{
  "num_hidden_layers": 8,
  "hidden_size": 160,
  "num_attention_heads": 2,
  "num_key_value_heads": 2,
  "head_dim": 64,
  "intermediate_size": 640,
  "vocab_size": 1024,
  "hidden_act": "tanh_gelu",
  "norm": "layernorm",
  "norm_place": "pre",
  "norm_eps": 1e-05,
  "positions": "learned",
  "qk_norm": false,
  "attn_scale": 0.125,
  "bias": "all",
  "tie_word_embeddings": true,
  "parallel_block": false,
  "init": "normal",
  "init_std_qkv": 0.0433,
  "init_std_o": 0.0,
  "init_std_up": 0.0433,
  "init_std_down": 0.0,
  "optimizer": "soap_variant",
  "learning_rate": 0.00407,
  "beta1": 0.95,
  "beta2": 0.95,
  "weight_decay": 0.045,
  "lr_head": 0.00732,
  "max_grad_norm": 2.0,
  "warmup_steps": 200,
  "schedule": "wsd",
  "decay_fraction": 0.657,
  "decay_shape": "linear",
  "final_lr_fraction": 0.0,
  "batch_tokens": [16384, 32768],
  "max_seq_len": 1024,
  "doc_mask": true,
  "train_tokens": 124700000,
  "max_steps": 5279,
  "dataset": "wikipedia_en"
}
Each number is 500 + 25 x the weight over its row's rms, rounded and kept within 0 to 999. Layers, rows and columns count from 0. Numbers have three digits each. The size before them is the row's rms in percent of the matrix's.

# layer 2 attention query, 128x160, rms 0.128, rows 74-117, columns 0-159
104:479514498524529530500507532453513485457505476468447483505483457480455511457492485458510536513515488516512533530501491475455512540515520427500517520470475479466487504461525448470543481522502530491481501498530548500495496520505505492532534519483454504467503526524534463480445529454533476512490504504469514499515506494497521490508453507488461526505484499522466483482520479503458493506451496536502501517495507511556500512461503491506483522517532519531503488497493487531501528520476515
121:483509538452487448520483517491527486499505473488518506454473546490504466492514437481511533527505478490486498445476485513512567523483531497530526457505506489520491482517477486523479518505512518503464450504493505499519517511513503494434529492550516497500492476478521481501508506504473498497492512489466501555480449504529496470490494526516532515487495533512493541532530529557450521478489498498524492537512516483471500481475534488489457482508498505463498498479443522474503454525516534
114:458487481492505519472490489481536510507453491495523488517503504514491482480522504489497510526442471494439529502466506524458480498497515496556508478528483507495470434563476509514484441490522473465495505500485480507531498465534529475531528516523535510517526517531494503493532463472481500445501450516488477510498447485519534475522542480540493487536452537511497506478488487475492469522531541497491476519497477531489488519497487508489488484469553494486512506526467484470478472506504511
096:493475498513516480498502489462501468482508516492510472536554505494495504518482486535496492478455508518505528481480463508508492481498501504483529520516480544471514459514484544488465509523480503519507468540517487510454473450469511475464485491536486486507477450499544504541539509504458503478481496531479505543521492524478521489509480503506477483473465483530548526478542501498512438503482473469467517524531522480475485513509450440488457484459522509505494501519459476491509471478472558
108:466467516524495430512514508507497517477516481547573515476462518486494491503503498494538500484464518475451493457487491491488548519457469523499512500521506518504504493529481537506500460537507464479491519494494490503498545456533514501496511496494533528483505514473446531495516494455483486483512496454499488471499483523526475442455484511483509510522454460510459505491495503525479480473511543477480475533554490463471484514502506485534507511479468485487459507518504480491472464514516539
114:469519460488503492466444473492481482466535502482444512488494547490478488506486522508461508542499500538483494518448506487504513470502504503463470509501505525470490487502492458485508478470487508462514505477552536487508520532524471455516547514545480508477471498501534481477508505495500517497465496527469499513494476531474541525515495497529503498559489534492522469515504540472507501510479497510495487470507474504530464561455546539559506507478491515525516492480513532535508523510512447
101:545469500514488480517512515437435524501470481485465509519470473511514499457473499453491500515483473500517498506519528487520481498477499521511455527435496535499475507495494483512510485508506524471494467500458487535470482553461477465518512522512478512511492528517512488487470470440529496466462560507496529501516488472504482510494514471495488531487504487472471490538473528494495506529470474491493499513513458506480483561491463519481480523528543504517553447502497494509510468530487479
111:533511484527476483525496486457494511533474480512521486471498559523494488447494434472460478465482509476472480524470537530494522507479516516518465475490451535476499478530454509493501507530460536546507497523518522547497526493515502528509455526500527490513471500513467541499521507477487557491498517522533514511532507490530522485529532523530470497489493515475469521489481497515462488449488526494509519519546501520501502505457491502558486492438532513504519476511518483486479486513513501
114:493511451497511492546480505520514508497458505503516513465513534493464437475528519536491519481488500538527485448539525481518496505524471487524492533484498530494504512529497457478499536495542519502477474467512519511497508492465480496517525558479511482497496466517496502539552551508514531514466536498491530460502491480487539530473517490482492504477534519509486488538440472515487517528512509505496516473520481467550549485502512520516492461491562527504501475490512534490481536462471482
111:482534536479499532532546495507457492538505486453487533492492478492513494516490499517507543485523517502505493507525487429502525499530427541456523523506515502491421496514502468487478497520502530495480486510483504449506478547501523502525464502527495451547499531513499461486490529508456496463494488543530501506537501541515492510523483501482502473487509521500559524487511476510503505536497514511516476499523512538541534525456500488481488521529493508526510502521484561526494490496488494
103:416483526510504510445544511474482468523476508463476481508465467485476476469536479458492449493515512538445470508486455476479472509504533476533548528506493497533450526487470482506487475540497495568451469494509490475488511489523499512490490471461475543467526525470511487477521518508510494482519502516488534485513495466532495473484514464466526502504513468519472522492510487517492511470516516474522503488472520500531520514490491493518478500467525491492486528506486526489499525514516452
103:539472529531522490506490487485504520523486500485517494509495452475505487492503482484545499456511529514489498515528467495540494507504428558514473482456480526510487497479487446511492505486490488489519535489490480528493500492473507546485504443494511516510500503513496491459490455517550508517472553525516471522529471468445529489458506493513505525507526520488511527448520528480537472489509500473510541490510533502520494508479455506486503537452516512494516477495549525453518503464542472
107:455468525515484478502546499488487504544523484488554512569513495511479473493504503494526473528489492490504514483562500522503504505505485497459485505528509453512517527481512498510530515515425489535523482439493514460493523473504488506513506477470497525494490518519479499511480513476501491511514519473495482523524500513505500467538474515500461522476491459483482513467556463508523508515472485510457466493454487520495483502536502499475512495454489455447521506536501480561473470548481522
108:514506526477489495528469524506536463449498467521545525493469496533498522486439494537492510535522470479501472508495521504461518525484542529537495472491498510517462516486542500519529485502510483484507526536486492494523494493483479479481478505506472524523501517517470536482493498510478430543499457536466496484502545427527496456530479491551504469479537489488464503530477509501526510468519493523517474528476518473503515508496537504471483492506547475523471457511510518501532469508529506
113:520514500467458491491524502479478484511507523478487525497472507540553512514476483513491433504521511491525473542519466484535508499483531486505502487512484482479504545505462520485521517485487442507491467526520475494521501487533537469528479485527525476534493490455498491479553475507501528444475497562506496506534501475470478465499493498559545478499492519543512536503479519473507464513477507506476537494488518546504516524504484500525504547519469480534509498525505520493527444505448487
127:514506498510448488482444527491491520456454521488473503485498505539478515516510509487530459498511460508503476511463517475495500490519467482508463489477495438524534478531469507544534476410494495488482494537490524534510502496484494495485536503488529450508462497533477522553474501485460545512520516474524505509517528534452522516507485477467502508470521515512506471520481538479492495475487496520470498502513481503510486504489501532516505502477502550533532508494473500484461540482455465
118:465492515527521520498495481514521494468484492532530518494501518455486463498483463519500509484477506530478506493497531493532508533507530516477472551483464516513523488506474489485556454512517516506485530468516520535494427472471485482520499492515469496475496477507482526520539565482496516543504502497485494467492493475509494467531523464477466518461525460480497500528463517487513489480459513492475531492540493505518472515489486457518491535521536502511460535477510500457446547503545460
101:464529524533506550523490502538528462473499499532494470497469496488476502474493510552512527501520516451505529510463503499450493494525502494494496507465521498518497501493505483524455489461500511476496492505479552532535537471511505527481477489483528460509468489474527508524481471487512439519527483485501493501545532528538500519497510466501503478507534500505484516517473484538471459485501536460503485515483532527464518495526531515526491453477499476490503488516433461450494545494523557
110:519569510523515506541498488528522479537475487467480511487488485542524531497525496485496551534492567486526511539477495487540468506542479493521518471494530454480491478530475477508493531504476505482473480486490520537505450513456503497492492517461498496509525487506441499510517528543501468528440491479498504479512504446487458525515536500461518490467507497485518489520511460450465488463510513521502490448508504494503453519514487511483527506491508496496507494493508531508447536497520515
116:494536490510494522490495442524519491498498502480458499459502481483421490510487501505504454498523527518459502497478512474471513497501455522488441486485476470521509479507507498503488454512537494527467479495463503517490501510508450560473549494488480525509506511539521474539492484480502550480553487485469473548511523504506553528500516509510451496469491484504546508503490446535491496468528508512480487473463521524482475486497513536537511485519499521519496482518540468529507500508494538
115:515546481472469512504496502507510486549512487492509500509575530543463532487509488479470489512487450472469511509468484496526470483466429498470555484517536489495475547515519516508498518474462506502489476498554489483500522501511560495511522504476475511477496483492498483540490509488460490539520465497498519489489489540520496522485471512495491508550501477523513490527474477491541485534465542539556494517488492464518516494500498506520491471492495467475505558488512513548526504495487462
118:491483510488526525455503507470451471477497471497498426496503463479486473515484501496529504518540496465503519555515489485469510488490503513471516485447493472503481494483560501492481460548505480514485462507510533473507443503521495519543524468452445491506523475485520494476527474521479524491471466471484429468483520517529510440506488496503476486484494526536509502502478513549490496491500555527518507519526510510495540537488496508494476533497519496477518526486479476495513488525509485
119:476560495494525510534483476484496521491507473478487526503519475508479510513449512511532507480514459542498487534523494447520524514490456494458554535497509480471502537488500444528467513464526518452504517475471496478503493469455494501455533503476506531504522532499511489532475466540464485514487485533515504526516482508478460530515457475499537475490481501476517499491511479488456570502525516510468499465510529526482500500496510532521512509510465494499484466506526547518506476452502508
107:490498510501486454466487487511509515528520479521495495470471459495468510473517473442467492493480478455506495477553490519535511488497526481536484472479507462495521532441509502463490511476512500520497501524513451456475472507479513513529524510514438493469478517460478476471478489501498490492461534453481500458478463465534503529462511520459544484509473467517487461485471518506522468535505510471485498523512533497530510506485486483517494477484469493455474508492460492440517485498512472
103:505481489493531510504455513489459497466461488478492527523544505473508494519487475495506517505557503535479511540524481470507541530489494449518550502473514475490482516474508455491496512526491467532534500503501491507476524501472530492500542499482437511499479502516510479571518495510490507512499493491475500514489464469514482484455489511495512503503519486523498455454484473539513529498483529519504534498471541541523520469487513517523476502484475548497450537555478510491549481558500519
121:519455480479458503520480465483495514563480496451541490538508500528549522495514513506488453555510476518521490542502479512572499493487484538516519507500484488492490490523455504500532541477509474493518452515509500501493521522503547474473511496553486542513476522467506462514513542495524506483496489522485513494550536502488480505539509525516524496517458486485524480469506495472525503476498502470510497506523499525504492490499519463494493505497476530484531450519488528531493460533450444
110:524497535499541487474476498491510491471504502494506526481461529514500523489547489518501503519533521496499524489502509507456486513503519557510477455462486505494568460548467463497476518541542490454547469507477536496489496485517456517496504514458545483528551527500480499517499490487501513501536540497472548538489493461511466487472475461497498504481495491429506525484547507526492490493541466490523494474543473513480483502521481510522509456516496487527499470509500507480517477518508530
103:452507473511494501462538480495535522502491502534522501498533510507527486507521522508493481501436526495459490535461495515494452495509469506490512528478507510490479460517494531487512479510491479465491519490503486494482514485549489469468538485539460478485482525488495532479521514481468499470483488445473466480498510514507506473489500504548507472448481559497518492502478437465491532489546467504506471463479464463537448492470479497514522494488502537517524488543502487540490509532537533
099:522492550506506522552531512500504508522503477551484490515489516503452504491471539509493462538525464511495501511534535494502490514486490522486485477450454513480508520522504480491490448487490508480525532469481463513448441517483502492522472548482494476508514514517510512515451494541470466514492518478512517501489499466515463478524474488463523505474495535495533571504508473455518537486528525470515513487541488467518494512483470517510523490477477557468488470501503510451465516515505489
112:504499479550474521567510451496506499523483499496499512489477462500506535510472548462505514497512469502523503494490520499491479480478507477474493529510463527442474502465493484524501529514511552510504505442497488511517465516453541520526476534488470508505538508517517511423461527518506517473528470511508527512457474559532470504503513496478525511509517496501502514494528511505501560498458505530487502505543527502460520512501478530477510466515528504473495472453514535476489526502533499
118:498487496512490474500488543510490506459467507486460488462482489484515467512505517500533528486509510512536509463470521511427517488538470489476554529477517497510507529457500517484479466478477540494505527463495562505476529490490531438467475498480495463501483529522457491533460528499520469480500468477499525497497534495488498542489495556500529533516543515547529516521520445526505507531503456497530516500487496489514496495468472538512518500475499485504481457508534516511487471494503530
112:515475475507501479515511484508536512501548492471491520576513500492497488505510519473514519484511479551540485514497460490463491465513509477469562466495499494538466469495536498507507542561483487476488469494500564494506561497514482496506507514456451545464552496484528484503500507516486516501544518516497494543463514541497525470518507543479508531510497470465496480494494481492468497505497509497515515477501520517502439538511530489500481516478483500521539511504505507539518486503449495
115:524518542471533527472502486455514471468511554495479537514482482498526530484545495510503490495478490491505519462477456481513519489489523531467506488495467516510555557465506517496521494511512540515480493561469520501467479522452480502516465497474493492519498494539490480488500522510517455480514472476479504480526511481499471489424508517481534462498518502497453464530518546503473531506494485480463507511524525489495504537506502488526527488490470494451514522464464476488527481457532508
116:539515485478492526470545514520519511498530500554538461535501499520519518515502525515476480507490499496453456507533464485558475487496551487491486504457510513484498512504522540488556489574435485494514518477520481492520442468496458480475504477483474510478501512438483526469496521479496453497476533471478510468502490455478469508519522485484509482491511472511502493516504502483517496495532482532472519487532476520535503531555495512474493525522494497504489508490500509544500497545491504
113:501479455539531503554487466541499491489527489518524478486468516508503512495472485453505504491502561517527529462511453460486497471535488491530446471457478481533462496529521515491478516527440488532550493532507529508536481460534471513450486479478539507463484498488527516482515487494515512456481523489493482502478525507482519523525507518501507496521528487501542481481493498478520494452498472507504477520457506502500519467518472505499515486460506486551491507517511470475456486529506539
101:472509483472478488515511511485512452493556488538459514511523503516548515504488479501491531501421495514495491522497517522517505486528482490494518499496535446515477512528508477495531513500493513567492493502453456516462508477521518493471497454513432525468487520540520517492488503499489479508479522486526475487539493497571450471548478517478466488537532518514491496531471510484504490485489505494510459541464512507554511514500498461483464524512503520496454498504494475507525514503511472
106:489491504506514535484505486524499524522496535497454483498465530494551515513521512483478474478558554504495480521465488512505487508493531501495508510476523477532492535474523511528502479496454467512512503542547499498514522544519538505530507496492474489497515506473519565478503484493550508488487465548534543492518510517509514484466540480555513500522492511486487496532505490492450464493480502501504506503486514488447451509467532536511476512539486487507486484488506542574508488561514475
108:506496498476532527446466551448508503472489503475494499533467473505483509488519481534489517494445463471490519479470468505493519507472489523476495505524483507520501482504489539510520511491478523484533529560501504480459502482513515485499495523505561463534503495535512498538464502495523520483463508471460496499471517505488488499540448451512512442451525547507490467465510518514524523466460487507497476487526501519491509512464504542494511511522515529506487480456465465464542489522476497
111:529525459503551488530511487468491475492506480486427478521449520500513518552488502515492484486522511533483468515514522520457521509509527491517494519515512472480518477509505504526482509529509510508484467529493525553469522553499545478523484521488471534475501543512464514484498532529514499546478509524484485522510497491495514508475524547513514530522480537543502492493524494531461489502468504451514543529511494444494449514477528451476485534504527524507495501532543481506472489497530513
114:489521506509496482503525497513540515520498503496510511515493520498495491520512492505493478512536503484545520501491502514502520491497485468541579462489511465545517523522513511527480530487500458483475488499528505485510496479535534466523528506474477468494515502482531541506503544508450494488509509517484518485495486510498499469489439492515568523482508526498505498512516513512486455531536446505481536508455520507495495513437518494495478500530516555522499584528475505551483537479466546
104:517478473470523488530479552488494457497486501498503531473533472498493530459497491478468502490495530504473474491478517490478514476482533492493486527506484519447510527522531529518477510447520527499508508547520498502537481518478487461493502555508474471534507527504499521459484526488454507515458528534468483560462474447505489491536497490486475500510478484513475443515456448509516488486486506487520506540490469476476452531468536454529489507488491506554494483475517503503496508495473514
112:520467530477472508498452512412483477484471494489524481490507527525476489517515506506506479546481480488514472492511474510503520501507574496520522478494494516485536528517496533495491502508482501506534498540550527500478550520492557465495457468532480486501463486496523499485519503499458541507501504548487492485474486486513504475513505482542544507509507498494512503505493495535470470513534543521498504553534522438477465484506482467532469511464497494504495537506507485512528464550514515
115:505498510506487491478481507493524485442529518530526518521529485489530516511482486454497511447489496509539501510510546492492514550510505477513530483525534508446476481522456462479497517526536479472496479468520517467518505521531552465501507513532471438504495524494546501525524498458474524511505495530540557487476472468494491468499449533507479499474492485441527537505500521477484462525489485537508499497472493514469460488476497469489471508536494503542484514497509521515481525526468499
112:513490496511494471511536505505496518503498468502507490520496462520521548523510523487488476481505501462487471465468494468515486497476517497489535502467513531497517557501498490522524502539477499498507518503516525492467520504499531526526544508539477488490443491541473535512447523453558471503495512464516501461533529496459489504480487498476519523481510502477485470489522523445479466497495465512524458523522505476510529500494505517548559496537521515497518500455506522540531520578465486
# layer 2 attention key, 128x160, rms 0.12, rows 74-117, columns 0-159
109:490554514466504511522529516492496488498494491496526523458524502519522511497499485528556479501481495464489474496495469512529506526504502500526513511483522531511561528465485503498526503436467483531484524482493494460478467476524526450501513465520568496522508485512413523483527485488473477480489490528526480461512511518537511548543507471488544474501503535539488495501494459489477498493463488464500524500513525503477498450519519515512504513443516474494490498501456503490495532487497466
121:502470506475472534441448497475520523503488518499495482489465472450506502497519500497488506483496488485490486485502526502473502527461468504533489508509497477491538537539475480505508485491512524526463489534509478468486438500507474507494539491495519495499503484505506519495539448514459475545457506542466470502530471488515511484494482476506500547475519497484516475537499541516463517485507511551521554501533514500528489541495495489517470500522504515441528485472458499448565490485459477
120:527470462445491509505493493485540502462479499499546483553532471474494509477518523523515491527494509490508524474430507485524505527486510516460480475543504514478488515477501506486507480460487534509479462482458517475482519527476472440494503495530489435448492500482490529513467510502560518493485520527481518474488516489470532520494475531541499475508455513530499497543525473486528494527504496518468512480525527486495470515484488497492512533534485517537487467481495524492564478490470487
117:536476496509463507434514543502526469489478488544498470487459503499511507494549509487474531506500489506495494509446477528469528542484476466506549524491543521496486526483459531488472472518483518521490467465549467509462521518484518516487513525504526553463447475499446527486504505538526485496516473488508528457515499503503511539468509465468470550501510505476514543517514484494503501462507477531488477500494496484486486516483478461535529485532508457499487484486476503503484461514525500
114:537496479488507530501470469500477502538514519497561519572516509516462504505528479502497480495530472497497503495520492482493496512523494492514535463520500535509489538553511485530536528541513460491497484490484472537500508525504477483489545520535490500476510530532553541486473497501536543494474527505480507488515508515469497478539455496533471541494464492464537484503504524517489485518539518532529451468513486510498507522468526490467464535517497542486467476493548491483538479509459488
117:482508495502451480507521520519484488501466540555469514525520438490476492483465512476530485465491545480497504453486530505524493517526486505499518521555486477487444486516495476469485512466502539505506519483505540476499492460521538462512526501456544461501463519504486495511491502518510510460529522516545515495471482521505513518525491493518549480474545498499478461462494444531505477498489509500492448488490524517486497512505470546525527482492477450495493505538469516539510499470513525
121:497521513510485494473484496463487510506468509508511508505511466538494515475499559481535491510479474497550462515532550517518528493540500506513501523504547535515506487477490462500501506504541568467475512512476465469484468548464522471556453454523500522520529499498481507499487488466471503509497515525503507488476483493470506507539521454479520523556467486506520528489507472496472519514532497506491481511461475527468527478511504510458474481488497525566552528491531528512490528507513482
110:490466473478491499473468521515490511503491481495508502482552497488511530493479513500493511504493462488478503473504500459455486465503456530495484568512542526516508504498517472508498474496469506490519510477497539553528479531478472526518535513462523474467487494521503503536490527469505501534493538564450458511520517500452513508533497490467508571505472544545497542490488528519511474502541515522562509484524478466503526537488520500471482469541514497516486514489504514469507523517486498
127:517522528515516528487500489491501496523466485492485472501526490523477500520495490494496484494492520459491494486529521455534487461485534524501436524504462552507494495515496462511508502545482498522440473473489497488504534518481505535531481450507525488491503482516464488563535493510521495512500508514536499511492503474533493503488526481456480484463522498496446476447476453493524485472522516530528464521507471514481562439542479513500507467521520476498522500526519538461485492477461470
112:506507475527527478477508529475475503487472519484499545451460474523566511507552499484458498511509491502487479499456518523507516498511497528533488472483528516503514522495501513489484480481507524491511570505527542515491479519462493486498490517587512488503482511471518503454466514498521505524517512518516529488488497533524523491511537509511505472491472491497536457494511465541525483471466558530495487504503561519510462542471480471495489489478501469501493504516485553506522502500471441
107:482507472475550509482527504505538485492500506530486463474506501538478529528468489498476495489489503502459504466475480462509504506486467536526570480509516490490515514438532489497514515492469501480496509506480507525534532474540473499469493499529494516528494433459524506498489473503468468524504521544505517514520515560484502532500487525555513460481482509477507504482548504503498508495477528542446520496505506522550483518447559525526492505475544476514506523500477524502505530491527506
107:500543503517547464503536488524453518513507522508471499495467516468479477469503487476509518492495497538500462518484476508440506444480520489467484522494552514523460456476534513543477499502462510494495483496513529502517494505484468512472496543455514523506477508503528521480471550542513449523482469529451478534548538515468472512502512520514497485535486483486519513471505503470517539500505537490473480521505511481467473496501520504500473524464538502485469535509534466504496548485477507
118:501527467504500504509498463541464507513539527436492501559495531534449527508498510501495495515515499492501494497492487491522494484509491502496534444487488494457488531478484461525522538482478481500510510506585483504522492542520460502522475487510477506501504490539534498489456473528507493512511502474530508454494501514463481493523482518473502547486522513505526517514477562473523488484477526534519550477458492568497512459468463501489471508525530525528478520513474490504493505536504494
127:510536510536467509477492489492481508466544515516541476466514482466498504490500470513510460496520460490526478466498514478491523502498549483513528504554522519538538493517520473490520504518546454505499502485461539497498463490526496505485521507480506513499544489435502484497503490480510494525471478485474503521490426471483506438483521515518460497536493508493484501563462566431470534484476485490495527480516475513494532494512468522481489493522529526502510500504510485522522523494531513
126:525507472508462536513484543551493442524501486507467499495468504496483500453474540523484507503503449486544506455502538494497479473483521503513542504525533511542470504488515496490464508491487535482464528529524536534521536536509501487500506531493507468466495476550502514457495510505464494503470535527495491539542517476452503506475510510464546510541456482494489491509486454495508470532536525492501508542499512500510490522458491481477451513536480482511502494459518536526492520508501503
135:522476488472527507483454521537497464502519473468550526492494493518501457481493499485505468452479462479483487453540488481495533482509523495484505535499520502509472467494486507469538544550494517485500508449515504479529547451471456506484481519483533443495510504483513490533546512505477529510521538505536534487483498465530487537511495468525528499491529497510525503504490503518515495513523442537481521505491536499524552502511531536529491545507477503498470493516456492451520517492499519
125:497482506508490477445515520517551551507516489498536500516568484494473467473509461503480495499525474513451506507505512467500534495524486521511502506539492481509489463467485527491550497485517520500460491474481522505495511505477508497508532462484502525467487504481483539513547490500538496445530475483551505528530464514526470528507479484519478493484531510442484550492509508483484470523500484521499499459518474533471532503512525515496509512523539474491495532533553482489488441483468542
109:494487493479507452473503508478519464479504528489505448492516504447511477527494527481490508470522509499453482538486468451457524444508472469497490503474488503520502510517503506532497513466547481528516507490487509496464526449481493509534509530530523451482541497486482529472543492444498515505528513496531488510535539498518517520451500496514497517510487504504510511495445496472527468480493500467476537475500469501525501511482492476547542519538533540488519517441484475512485534507457512
121:456500483536537505458536459525504521518518514525464487467517533441503498513524492480458468528489492494517507512502507550512498446516458504461465524478524477507496510487507539475497464501507508494492535512491535504528504489498509560515460513505522472522498510489499526554502445505488503505599509465493484533517473523524518501510518447487487461458498508476529494507467499495550500495466481516487524524527504432501486511491483505506524508498495522489500486511498482513482523534499506
115:495522493530508519489503487516502515451517510484509479505472493490493525526461464497483469458520459480515476512515486451474483494503494472508516459499522502474521496507485522525498469534494467507529478461505554459478499456502517497486490472492486477501526498514496438552484465501515437529530490496518526472529545518507557543491543502504458486483466514481534511504518500488516474503484483504487506458507493501510528546511513486528554475447463501514492499544477542518478471496532543
134:466482504489490490517507471512482465487498513501521527467491469506528516554498516487504514497491546522453509470482504556493505488500462459519488473506465468484463502512483524456532490511489478521512520471519466513553523501536490528504519513471491493525516497494523500484471514472474531503546514509518515456487511536499533481533495528519515498471509432520500430503479495504542495471453528533482497511457535510516496483465511493514478476440484507485482489516471571494527514532500477
125:503510535486496504461535513509492495481486461488517480464481494479547487516516489499465540455526472483520496466469494511535498501504485479515541513482496513514545528500473522488508511463515476505468561515499533496495515511452495465462503503509490501548480536522514510494467488472501516494458526507483535507560487458485527558477519523537506514487479465504462490542512494503508528504493455460482523509465485511499491534446521520528501506429539480522493517496529490533509517462528481
128:489504449519537485528505483466487510520465522486520474500503530464498493512524510478523479493562547525455475521532488517517518493515475486553492467497498465517494485490474527539487487514534485465525513523493511496500506480520472493483475486549509488490506517500489496510529500545516455533524516450526520553525497527530519470526531496499500485465509468468495484476519507484495490487483546517470534529528558483505483475506478484522557516470453518487477494551501493531459468523513459
112:524492510484461472534498479459493514513481502495484499517555497491498503502549492503488493496463491503445535493547496470497518502491498484524525496503477491489490516497490469510481477470495496448535484455461545506461495514522524517493531496515482531502470510461482487523449443506482522459445458526495517495454532502494524494494457539531520499524493527530501477488523507469496518519489470505531495527478447492522481492492515501527465487522520490489500502490457497491516583535466456
111:493511537474522523521502536494524508544515459523534496527505518491557487540509564462518531527479489476464512461491486517533503513511477477532528457430522528520510470516464504497496509489480486480516520457471515510485507493520483487462503455518492500513488502522452491474505470539537515535466474490497518501559435522517477494488514486526509492478486534489483471506533493466480498507507534525534477511520463531535497523485498485488480464503467506500516525484452486483483500463503518
129:480479476508500535475491460549504489510497535503471493493449525496478472532511519521547519488492471494506500479525525478499485492499450490472495510536544528459442505525510489523509487528477546455508472509502522504533527525491488545512470479476509499469497510490479521499472497529493533480508529468512515492479486494446535514471482534526552489507468534510508505508525430543502500500506528556487541520500518500505516519480528552473481457491466494515474474517445505489504474518497511
122:502504521458532512493464487492450486461533518505470486491495483489472502516477541501473479509501479508510502532486528494466480497504475511489479428458499517499511545509467493518471495498531495475478499513502498476494506514497481510466528502487499482492492522470489502497543532511495485534474502498490486486517510442507499479502507485482507505498494500451530539494486487492522534517536511482561476514529495435550541495505485447506479522538507534494569507466546463459473440468496543
112:501475467510493517518487460489539510488485498533494480518492503508483521514511497516502505503536518530520501483507456466512485486494516470537514521531491478435492471487440509468480525506516512519513469519499527517493504501479502496511481479522504518481502494491506497537461493547495506464534466513483514504532466534517527537478506477549486503496478541528520521527493466535491455483487460471478487463484517537513502481503466512465534480483472527558473457533484529457554430459518477
106:495511492542490527458474489500508483472512482459453532516505533502518500514562442510435520514539483514516532478508507507524533501528504537517489464470490440511489505504484535544492472550491452465505529545529545494468523525440488541505529482477515568516507535495522463475544492485516516500484509498503517524485473431488485503517537477528495495500483514488505507487495520500523516500505490476522481483493520484513474498520508461496517494490495528493516543514501503511496490532509513
112:507466511488501496523493457435487508475505514478482518511496524459500497483513478494497530534545519497468495511475551479466516515476463566514484536479453473501473476504529528552476482461498507505530519523465517512444441509468542492500480481491507528499470505526473454499484506455519502503465500483453522482480465494526503497513504504486487458510520504537465524471512513510480506494500497444483504530503490509480465490508497498480515509444548456508497496500500471504470529543524490
113:545536507506531536510513512461521483496514492495529480502534526547535503493513520500491468506472533472505457482521475522518531502484528479511504495499488480516519481495515525472527492528470460491563529536472510494487463435491545501541454477532526478533508476500494512502529531507528469474491479464497506497510532501545508479511481439516498533495511502551501510487497494510485475485509483491478486561483494468497498489540451496471478532521489458484482479450511461534481505466503530
120:508575452506514513539516523539491500500562524524545530494474496517483505565498487503496514508527530499503530477563496479490490548530414469488549493502490508521509487501520495508494502487498517522484517495481486468507480511492471503517493489466525453525497486517530483452503510542526527527499530492522502494483496530515495525488525521430502481507539509527514476498504509541480508483471480471508485485490514487494487500484508537506514479447459488515483522481468535525484516481540499
121:502520534431494478448468503494518511477486497524484515490479488497532496487503519514507526459493527510525527521540485509486503553486491491498493490492501505534516493527493507476469475495491515514537518529469474474526488510537525468488505518484530529544510525485493466494508523487462533484451475525508543524436493458519492448483448473516491495528525484485466516498452537482530484525541488488513477560496484459513462506499479462469489535549520482515489522506519485510495506533508456
112:492535494497478540503510475510512489528510465555485516494506535519531475488496509459530496507531478558565539508513487548512439532505492476506464508520476508484472451511538480513529547511506497486445495476528522521500506540501510513502510488500452549506492512501484510506470473508489514476503519488489449528512462522479457484504500505506477491506510498478464501528491482478525497538496444475478515471452480491518471474471516491436487515523507535510480490522478479479483494547520488
124:474543498475492527492523529493463473490481501514527522546479543479479501500458515471475524508501512476496488514493472474433501457498492503475471515492465520513515466525527491501475454461525527510479509469525566500465520500474501515501511520454482486489420506502473482471505512496500478487525487489513486510499502539530477518492519497478470547519512502509519485508500496466476507446503471459529499452471453491540500504497528518517506509478547495492472472482547474479454510478536512
104:465475452461429499465532482484500525518513480473541494497534489495509504500505484522493512517474488537468474531515483489512506492477491474522540495516518480459511456537496506469504471504542505487484479491529483476535437485531501527533528505505505542512533444521504478466532507488507499462581469484497499527486505539512499495452547526522504479488547493495522495506507505514482508491500464496505460481472502508503504470488484483493470526487483546499471492525485556494526492467487467
112:468484505506504497531492520546500481514498503508479476441504459531527547531503463480515465470506469569525497445486476535543447503508441489501521548507518491486485475489542498496454478452487524499492499515479502533504538492509563497531514481513493507500506501514514471528451476485458509534514493490448476494509488532498518503489524497485499483500521552513538488462518496534452495501494546463485517502512514478511469500506531483480455487508524491513515518489505504504482512486515535
115:539469496484513473492482555491475520445500483476516491513499502485529530469518486520484513481470542498557471519482508544475487500519533519575453483487539528494508518480484473477475520491500499487470496523520467468477493533495499421466504485511538500503474501436483504477497514503500514449450487479495510502476495444504501488509482489506528536502512483511515502515519512475518499518524505513511463503533494514511455508522516512538528533476508500502517476502448499479556457473515505
119:462511480563505500456494512560537546555495511507521490478489510519502513492523498481495472503471510457476517487469516500526482502537510498464522499500530540525517500489549503477476505499492499505530492512466498539479477495493534494491460474493500511504529530502457545464510518473468494499506524457491465490522499521507487507546504501436482520513481484469510492472488442530472509461486509479481468468467458452503493534536473505428480478472466515495510493472496503501472517501510528
102:493471516539530504537482508470514492497532453512522495533485508532478501544527529542505502530507487536481501429540447496517505553498498488528496494537504505495461494499465492472484514501479537504444496525502489517498540482482488506499462489534526520492502536535511514517496518496475535516493514468491495528525489483535518531457504485478477484456494493506518464498491496560485507453521521488459529514499539505545524466462456469507464485485485484462531460485508510496512530464505485
110:503491518535522495556502516509528486539483512538546477441506461486521505481508500536526510541485494497535500513508490514532495541499493505565450517520503543507508487488516551522490503529507527503520481432452530523508469469521516505471500507486536474491510502486493544514499519508480517469530517531493507494470468486523452444519485493472497511488510510515514524514476509492471494460496484542514463482502472478509503493517481532523514488446505475485457511515459506435467516481504485
109:530436527485432485483468505506500477553475491580499461504523559480507499480501459523509515450488471499475485510488507501507521509502520522503487512533501516533533475511462492489480477506498483511505511459478522527476504531483479520462535512442508505488515484516496490489484486542488467493457517527498497504503526479482518482510499516515483515509532474522525505541539549472479531490528503563514509507531510486504530501508523493497457469507516489504478517499451454473506508487554519
120:484484486508493521523502524485463496519538484548498501526494454521504485520514471525486501520486476515471470508507489519484471503516527547483542487495490452484525527499492521480532487488480529508437515531500469532472506504503509501536531503544529483439478500513476511447512502502541501502497530528502455467535500496534474517513553530471478475486521546511508497516510487528464512518494514516511493521526558504489574504500488459505474528489452490485538485479494517447514472463515508
115:501477464499525507516527509507525480484477497492498509511485446521523532519496517498514507520508511494520480436532473535501488506517499491519501504507528530495493518543487500523499512519519491464472467503519512551506458520479506469526483507540491493514481548484538495479453487458468499467483458463504490457497482528477499527517463467476498492510542533550511499445502514460509484516493461546543502539481496529442480434490540480521480473496504534540501461521464500488511486502518493